Weights of a small GPT-style language model, trained from scratch on English Wikipedia.
Size: 8 layers, width 64, 2 heads of 32, MLP 256 ReLU, vocabulary 2541, 0.564M parameters.
Architecture: LayerNorm before each block, rotary positions, biases, tied embeddings.
Training: a variant of Muon for these matrices, 87M tokens.
Each number is 500 + 25 x the weight over its row's rms, rounded and kept within 0 to 999. Layers, rows and columns count from 0. Numbers have three digits each. The size before them is the row's rms in percent of the matrix's.

# layer 2 attention value, 64x64, rms 0.187, rows 43-63, columns 0-63
089:490507535487530534463508481464469472504490513526481511543495520493490516488500481518438486480471476530504502476493527463512519514484492518496502543510494528533468475517458483482573495540508524
110:464499532525486477511526536462479531494451488466522488474475489495499518498530549521528528493501521482462527547506502498496465500529481494461490447536491496514539528516485489500501503464466526
112:525512518514503486528521501514535454550537492497539500525486479496484508548496483485489501505482497552459508438481521491520463494498450538496491548486482481506475502490472532507480484508526467
095:502521508542458500468493471543492487477476519517479517485521498469484518563516472526478505517462485508503473527499514487549523531500498479499494531457499507493490487484463496452500535474555531
103:501500477492443530509510456519496493498482526501502500509506456502449513490536523475481483540506500515517491512509497446510450510480526505509466518494506543497469532492485460514561532495547502
118:525509509526471459533480534504531503550527482497531515495488499505485476472445493494501493500559490484469499513484525495533512474479486530481532529476528482481492502487498531489436532467500460
100:569465491484498517485467491476478521537468470457478499498517521498529490511508535531505522479485529453497460492500470503488518476511472532476534519484499503499459480522526506502510555516523538
106:504551529481508474515479548467496491488511470466509484530472522539498561482477469488483505533492548482481489503533481487441463497495525484486474506524533505514514467514495522515502475500538512
093:492461526501489474510520538475489483528525491498476522504450533555548507497524515499510489512517490550504523491530504538507497492492499482448521471488475502529487485511481553462472510476457467
092:444534511473483457488548519476488469533509503499544486502521546499464503466504506475510474538509503503466493497507551472491531468505520490559468525476495533507495469510522501504480493514478503
101:517506521493491465535476489467484533485527483511502478501500495525486518526548504552458523460499533542520481532535469516489510497516475497473473494489507488461539467525471510464532534493528526
116:523502494530469551469525456489518473474531467503498498494525483486486554493465492493531474516482509543541500498518464506486517485497485502491486554480496512488506452533455522533530492517528478
097:484492463497506527498520502491507490481478497474517499527511496544521477509478486530499511474473527524502519490471512487491467521551474504491442547516463521525429497472467496513538512540494459
097:457470507515495489528516526491525500497464491488503462514476491502495519484489498527476476465519473486459491537533465491482551510540511530532523526530463537483493463541506453496536494486486532
117:534523492474519500520500455539460543499483528512521492480519517484496462509499490483519511457474509455554469501477546495485501498447510471475512459481524501517524506535487472504518506472536481
100:481514495499483503531492521503486479508495502472489485505536539528504488459449509516488489497446484508517542508496540486497547509515512458525472500514538474449513505498552455473479527547490506
076:502534535464525502511490497473493524518506493497466496521518489487475518460565535486496520478508499462541506507509465505501470520461499488462525478486541497536534527528500491476521506469435496
092:518501480475499506507527477462495506497525484478500490497553489496515545512495464495537535485445513510522514485507406521513503468526500475520488537460480487508471497524496503496538473513504527
107:473478485514533526462503486464535483496505466516503518538524492486536490515479479543485488471488506523519460485489479530524485556542491545483501536515481495464480482487468467507483551511526496
094:508503494489505483523513533462516496486475468500494479496495472487551518499493510529506481503450532505483469480453515537486492496586528536482524512503476512539476524530456512508506492461506517
088:545500464504479498520463503531499506488516508527463502484468533498479501491483546440476464463460508471549512531502523500486460486493476481504497528498524490518521561503501494499547507503509530
# layer 2 attention output (transposed), 64x64, rms 0.208, rows 43-63, columns 0-63
055:530494543495471475502475486530539525503451486481512478502510507490494500513439510517519468502521498466511502557486501491470451512520539479460510484516488502510528557469520508517481518473534477
059:501524518504467520508480513511472471491491520494472506507500532534489508508484479430495448504460474553518458454510520526550523491481490506526481475540523495534500524489481524520474489519526506
083:515478507491537499468487476471465515475498481527507537495518493494445482452532477528476507479518499474522494551518563530498505533474517455511505498531510505525496500504490441515502528486524482
082:477444514452508503483525506537522511495471499452487526578488501523484511483482510520539514476509468490489534514492483525519529494477499486489479451502509507484507565498528504479488472528486497
088:479506480464474480484516486498509480425487489498524488541486488471516523524494518505539501529511504503481501473539493531479507512546478494470545519503525481515500552469482483466466480508539543
098:496489499484551499436508480533475487484483543507525481511483486482479509473537467474524590491481533506479499524512490507490537509470513467517468498526497498516514505510495487493541472477479518
072:451485541452500498499530431472501500526526515509503440487480466546521541509504486539511469519494485529487531522454473497502502512509504505520483471496488508508514534518479530503507464498519489
080:492473503521489464498530480556486473505483522521468531491536437491521472476455519483494495507503467532490530531509550495523486495463487498514520497486483496532506535507485515474458556511490501
095:512504508500478506505482493476469502507487516485499472466526528498456506504508496514515525469450549469480484530442542448525491466525514512516511521531507478485491479489520488540563518481498535
058:502491476564486515462482494523540481495458545518550507498471472535466493516473451473516548505490515521501525506499542517532508496509514462463492484506479472462511509472498507484495490501500534
091:492490493463499524465509512534508512472478511482482512497514530467537503499447437525547457558478523511509522473483532493521502459485480477503526511524493485517480539469537510524491492510503488
083:463528495486509457508462530486516523469500512500513503524520451507473461499459503566483460519548512502444468512525497500498502517530498492540486502538489520520508533508536487480480487496478487
075:514536491500516466491454495494472503498456497489488463465519522559499557474493520529498484539529516474466479505475508487526496512507471462484516500530512484547528498500501506460505474498554522
073:516516551509537493512453476496500496491518504501509506521463476515529476527490487503491502512467516507554528464514515509488460520488490475447480535475534477524518548471478495475469511546462486
077:478491469486499478456503517483524473530523521501507529531531528488491532489489485497487510555521515505479483531511506511503493486510519480564490488482473466439457489466555517481487522531468492
094:521507509531510538482528500483513485465509504547523482460472509531449489519494512481486528509545534491504481498490503504498495460473458572489504514478488495522464494467465514517543459522495490
048:524478492499471477506501537536501520475479518491506548511530555448507503538447517466497495516492500491506507508453522501451472491501519476506496489571464483481498518484528486535487498478501505
055:523493471494520525475487474495479541463525499491534528519499477499502524532486501558439466467517516485458480504497516510472483484515529517511478477533474520513528497523466504506460547518516465
073:533524491473520446525485485558469473483507473508524463461498481495516523488511488518523501504507483501525545504463436472511526513493520505488520501511534449484503496529559511488494480502518484
085:484473524489524511483483445498508485514529489479475527483538463525487517468503494495538526509514524518504462481502513435508482545509497504490491500530549466508527521469500476502511456511556473
075:502504502518475506474543475452522545484526494524479466497533517489511486495486499523496503527491506473481464492562481524458512511498492519465508520523476523485455453488501544528526523529468468
# layer 2 MLP up, 256x64, rms 0.338, rows 0-28, columns 0-63
109:512528537447500508448509469480498496478484457469539516491538528452505512516496478493538516464507512501499537502445491480488491490509531497568504511489501469521530501505515530497477478470504503
101:500518480497470501466491505556532526468505516453466494494495519502532566451466503444543521518488530498509517500479538491504485496477483483515494506494489513506507527483453529491529486516534474
106:495480507500481461484485498521483518486495503558504502527511494469520489485539469484525512506470538523486496504484542433481484552512551491479511481486457530537503481477471496506466526502537522
100:500500474534513478514498515475490517511472508516528531504460521510483493495507459553495498524487514540483492489497528468518509552433524431526523512466524473483489486504488468523507495503510455
108:471485525476520468505479489461480480522517493461539491507498521494527514484500551501492463497522464523488513506526520505494494489546553449505518516541486488484498449495497479506475460544542517
110:502495476536497521488514524545501526456478475505491508503527489520522502459492493505440529511499509468473445506461556482513506514538502519541479525463472490510477484499518526496530520533489469
092:505468501509516525503493489538526480513497514576518534481522447529525482509535517467523502485480479512508494542535467503537475471484506512511474503464470491472445486493497471473518522516499481
095:490495481546490468481500518466492523502471481480491507509463510515506511506493513492559508454501531485508551509502524478505525435496531525470474480467544536474475524482499493478508543528493472
100:537462506509491499489522512541471515535498497466502505524511497464509503487440481532553482440538473500514488482532499504473542484508468526528522472486480503519459489517512471515458503512488524
085:493457487468531512501469479508514509524505484475450518499507490507494497510511517470481487477495531496554513519525500552493503554511492512491510475482471492563521475457535450479523499508523540
093:499524488544523521516489556501518480496527539510488515507455473524471463542469489473466540485546534507528513495510494489495492427521476530490504487488472495487518493488499484489506464528473517
099:454485509512516458510466487484495474525494490526503483532504530538508498500522529475506470494512536520512506524522497485512487489483490477532525533470472495476473464483498521560506468427494551
101:547538491504551450518471489517498460533510513491470534473494501474490525546501478498462522506495520505472474469500519514484447477471516509490543496461545494508521497515525524489498533496472495
105:477496467517471523474533535530531515494518529516537521494481485480519492519510480515524522524501520503456477505472459510531518461503500531485503483438527483490486491509481515420515511535486484
097:485530506475481462518460508511549516468487494507494509476486509497522500460443478476554526439490494517491531488511506479522490523480530478481505518519505513495538489558492521494485493540515458
114:513521483488532481500495521542547450489484542535512519525507473453484490506519485488479495512474503515483505487431503478537482466502537476523485536538503509527476502466500503474525460486512523
105:522440499481518479531498478500485485540495505488521484483491506434495512513498487512508487483566522502506485504474514428493491467531539543534515509477487527482505508515492548523493505481471504
098:515500494541512501539543507500508507487499528467480500505464473513498552507494517499445471510492455497472500542484481464505557505515534479501474467476487528525479497562510491484524464501500524
094:512477470486524542503533512533483491504515469504521476504488502489477483507482476496505532489501507507530517550460479472508460479461514486523471525538478535495501479584476517520520468466509514
099:569524521483527504484495459532508524480533527489487464540514515445471513521515494507485522461472495484485456517482470513458515512523527481482518494505478491465497512522540485509515454486485514
095:515514514536516474454470505476515465538473504512507536497531500523485491492546523521523488509530483500515516520499520501485523483531467490499431520460477494495478493482559511481543480474456496
100:476488494477504496461520519541536498524520479491482482511499532503502509498455470525521528475477482440473486517503519491479497467520546498502501518478542553495457494490513510488511464519510569
097:510496501494499459503492490525508532511553530487491467511468522448475510534511500479487550438533521485497477485480525455461475481506517503519521485482507507511501519506449497555513492527518478
095:512522513494479462476485507550489484500505524543559530485509506528495507494496486512504484484543533555458459497509480486471483487491526453501506500538500504510486471485451531490445527488516498
102:469469500489520519524494555486527488527496487501513522492488501504506473502493528550509463487535481534516451501521459509482522502528536477513488513518467521476505450466544462508453487531476493
111:550475508448499479499397481502539507472551503510541490492514511548523494485536502491468537498520500489479490490485501500523494491484512490499487475526469489508518479513511486505485510527532507
087:511486536516522539483497520480484540518502504495474577470509443477479478510482480464500524524498489496498504505534504509512465534530496486515501467519488513538525520456503507484500449460518471
091:504497522484537457491503485492556518508521476479467508449505483490534506507506516515535498498499481437482517516453520516490522510541532469499474502490503507511498473501567465541515467480500517
112:522470478544546511486513504495531497516492503495531503509513451497457492516501493504553477524472475529522497446497472512513562484523493516496519473484505486506489488498506450533537483444484488
# layer 2 MLP down (transposed), 256x64, rms 0.0884, rows 0-28, columns 0-63
106:524487489525475526523522505469523536467502510524502514475513537525503460444535519524451488554474499500482534525519478520469493513429517509482505501492510521484482480498504461468518505482519491
091:522472509505561467495456497480507509461494459491562461498464487498504461467538513495526485506532495494506531472504483506495506502524452534544530491497485490513500492502525516539508489479542482
114:518550461485488540538458529498510509472509515486440504534472539501517511508501539480469482516494456489517488508484447520473523511460510520509515526525485515491490512485507481472460489535526487
123:456504494519472508453479502527484515489512488508473499505543454502515505493481484443494493513454517508511512491566510551507485484526491526531473465558495503522486507475491544505489534493475499
093:549479441482504537454529525522494529443485533543483500526522472493467511502515475530491503499487509504521476532502499490516499522481463493477532525479486487525487485534533473519487478500495451
124:501533513513557494522523512556502523505506529479470497429470518477514521484478473492512512479503463497501467489516513488540496471476496527457515529520485494471521518530495482518517459491453524
102:528555482449531496478504472484435453494498521516474503499488509522488503498457465506479529517518492566494489524493492480483529525507503494477523502511491478512569503485508464503503511520522489
115:519503449540501489483502531481514504518535478503462498455478511511548472505477497488525505485505538485550486506486514526493488463487499514519473496443513507497528512460458553542502518532486495
096:478452518514468477533528517536500508536496529510494492509501494467477490541536470490556475503499475518504488485524518489528508486533528513458477466489513477488435485509510515488501496462503558
087:482489523545491518454527500528473480537477520478455497485481526484495531491475479520506470532483512494540510535491494442478511539525471510480484440525485487497539533496495535488470514497509490
089:515518462506490500489485480471505513489505488480499457517477522527514536511510477493463489496478497513515484477453529464512493545480474488496572482495472529516519516493557506489522463512566482
095:549520475489497512451533507481475503510529496518496533508529467550500468478523494541479475517510484507481497477530515460441516507505524492497465478518499517508540543488514489482465504523481450
096:497492505487479516521518514477475544480473482507505490478530510515485465488522527541469533470527526511498538513463522477501493496472503491529468539515475470495439519569501493482454509484497531
099:544523499465469486542445498524496555492462534459485528532539514506509505538489522463505456522499477488523484465500471502501489501502499526499522522536498489486502491489453491457495498493529516
092:512468497513530476495523518488490466509540488516488493540500510519445473497451528502507479519509515499505495544487509490504539554491488493494474459522456498515510479444552484488523513509453529
113:483507525520512495537482520504533485478471527519484487547522464421569476530498448516512498507492488500511523530472482481482475511518479531505487544502498514518488465472520491496481471492496510
120:460503490534551524474494458497468531532512500455513485497540499520486485542530458482538475467479479505461511523519491507521468500520510492499503487532501512521465481470470501475492507537508551
100:503524463453483533476477490474519501477492503465524504489520565485482479500474519543493532486483541499524494512503480492471498492449497497499547548533499508482495488463487468533477521492548510
095:482518538464505479552487534483490495518488458459485470491530547517510521470503520513446446452508497525500504510529503503489475489533537548506493510504525498498466494497522508481482503529516462
097:466510484533493482526472511497444510488495478495512524454500482525532525438499455547552497539489520481518524511529553499502490503472496489473506506494530498517489477463476517481498524536505508
101:499466489458475523555509458498471505512455514519502503542474515484470548516536513450497523519529479511497511498489482485481464519489516520524517516508490490504505533553466485501456524486521464
104:559484537502516484475513482490504490517500501501491478511492461467516497532516535507511512453510485535475505528503535501545452491491485449524512528510534511485503456446491478513465493531495541
102:456481485474527485468508516487487530527490502494492540512506504488492470530551439491535545525512484505484556499503508460515430539500526513502499523518520472502497465521498471477493503496503510
093:468488521461474506464492506505509466545501491510490506531493484510554470537486491489483551527514470498517492504476513522498495525511479538475475488502558489447523449509500524547482496483477482
091:505563546463511460478482460518478507492487544513478477488523523473479519487498478517499526494452522525482493482504494476466475509476537498529490519478509512494485552520461505502548510505544495
106:437491480496480547509515518511503506492475480501550506517557468483507481508539500500496470499519481480537462504454557499507524481512521494482499461462521500506505473476459514510531503542494499
095:463518514515475515510480493481534539473477487503486514472509520471559498509496507446455516515487508527474512541538487495515502484535501491519516534478516438485508475457560496476513496500502488
090:517482472509460498550518490513493504485528487548483495504517479495476491526491514525491530573466495504533506488517514448452506502489458526493530502492503520486458449489470510526497543477495498
097:480453514517504439524474489477479517517495481511523487503515458519490506491513483492575540496480466507464526517467506487479522543502474489483513480544517538500522473512492523481498495520459534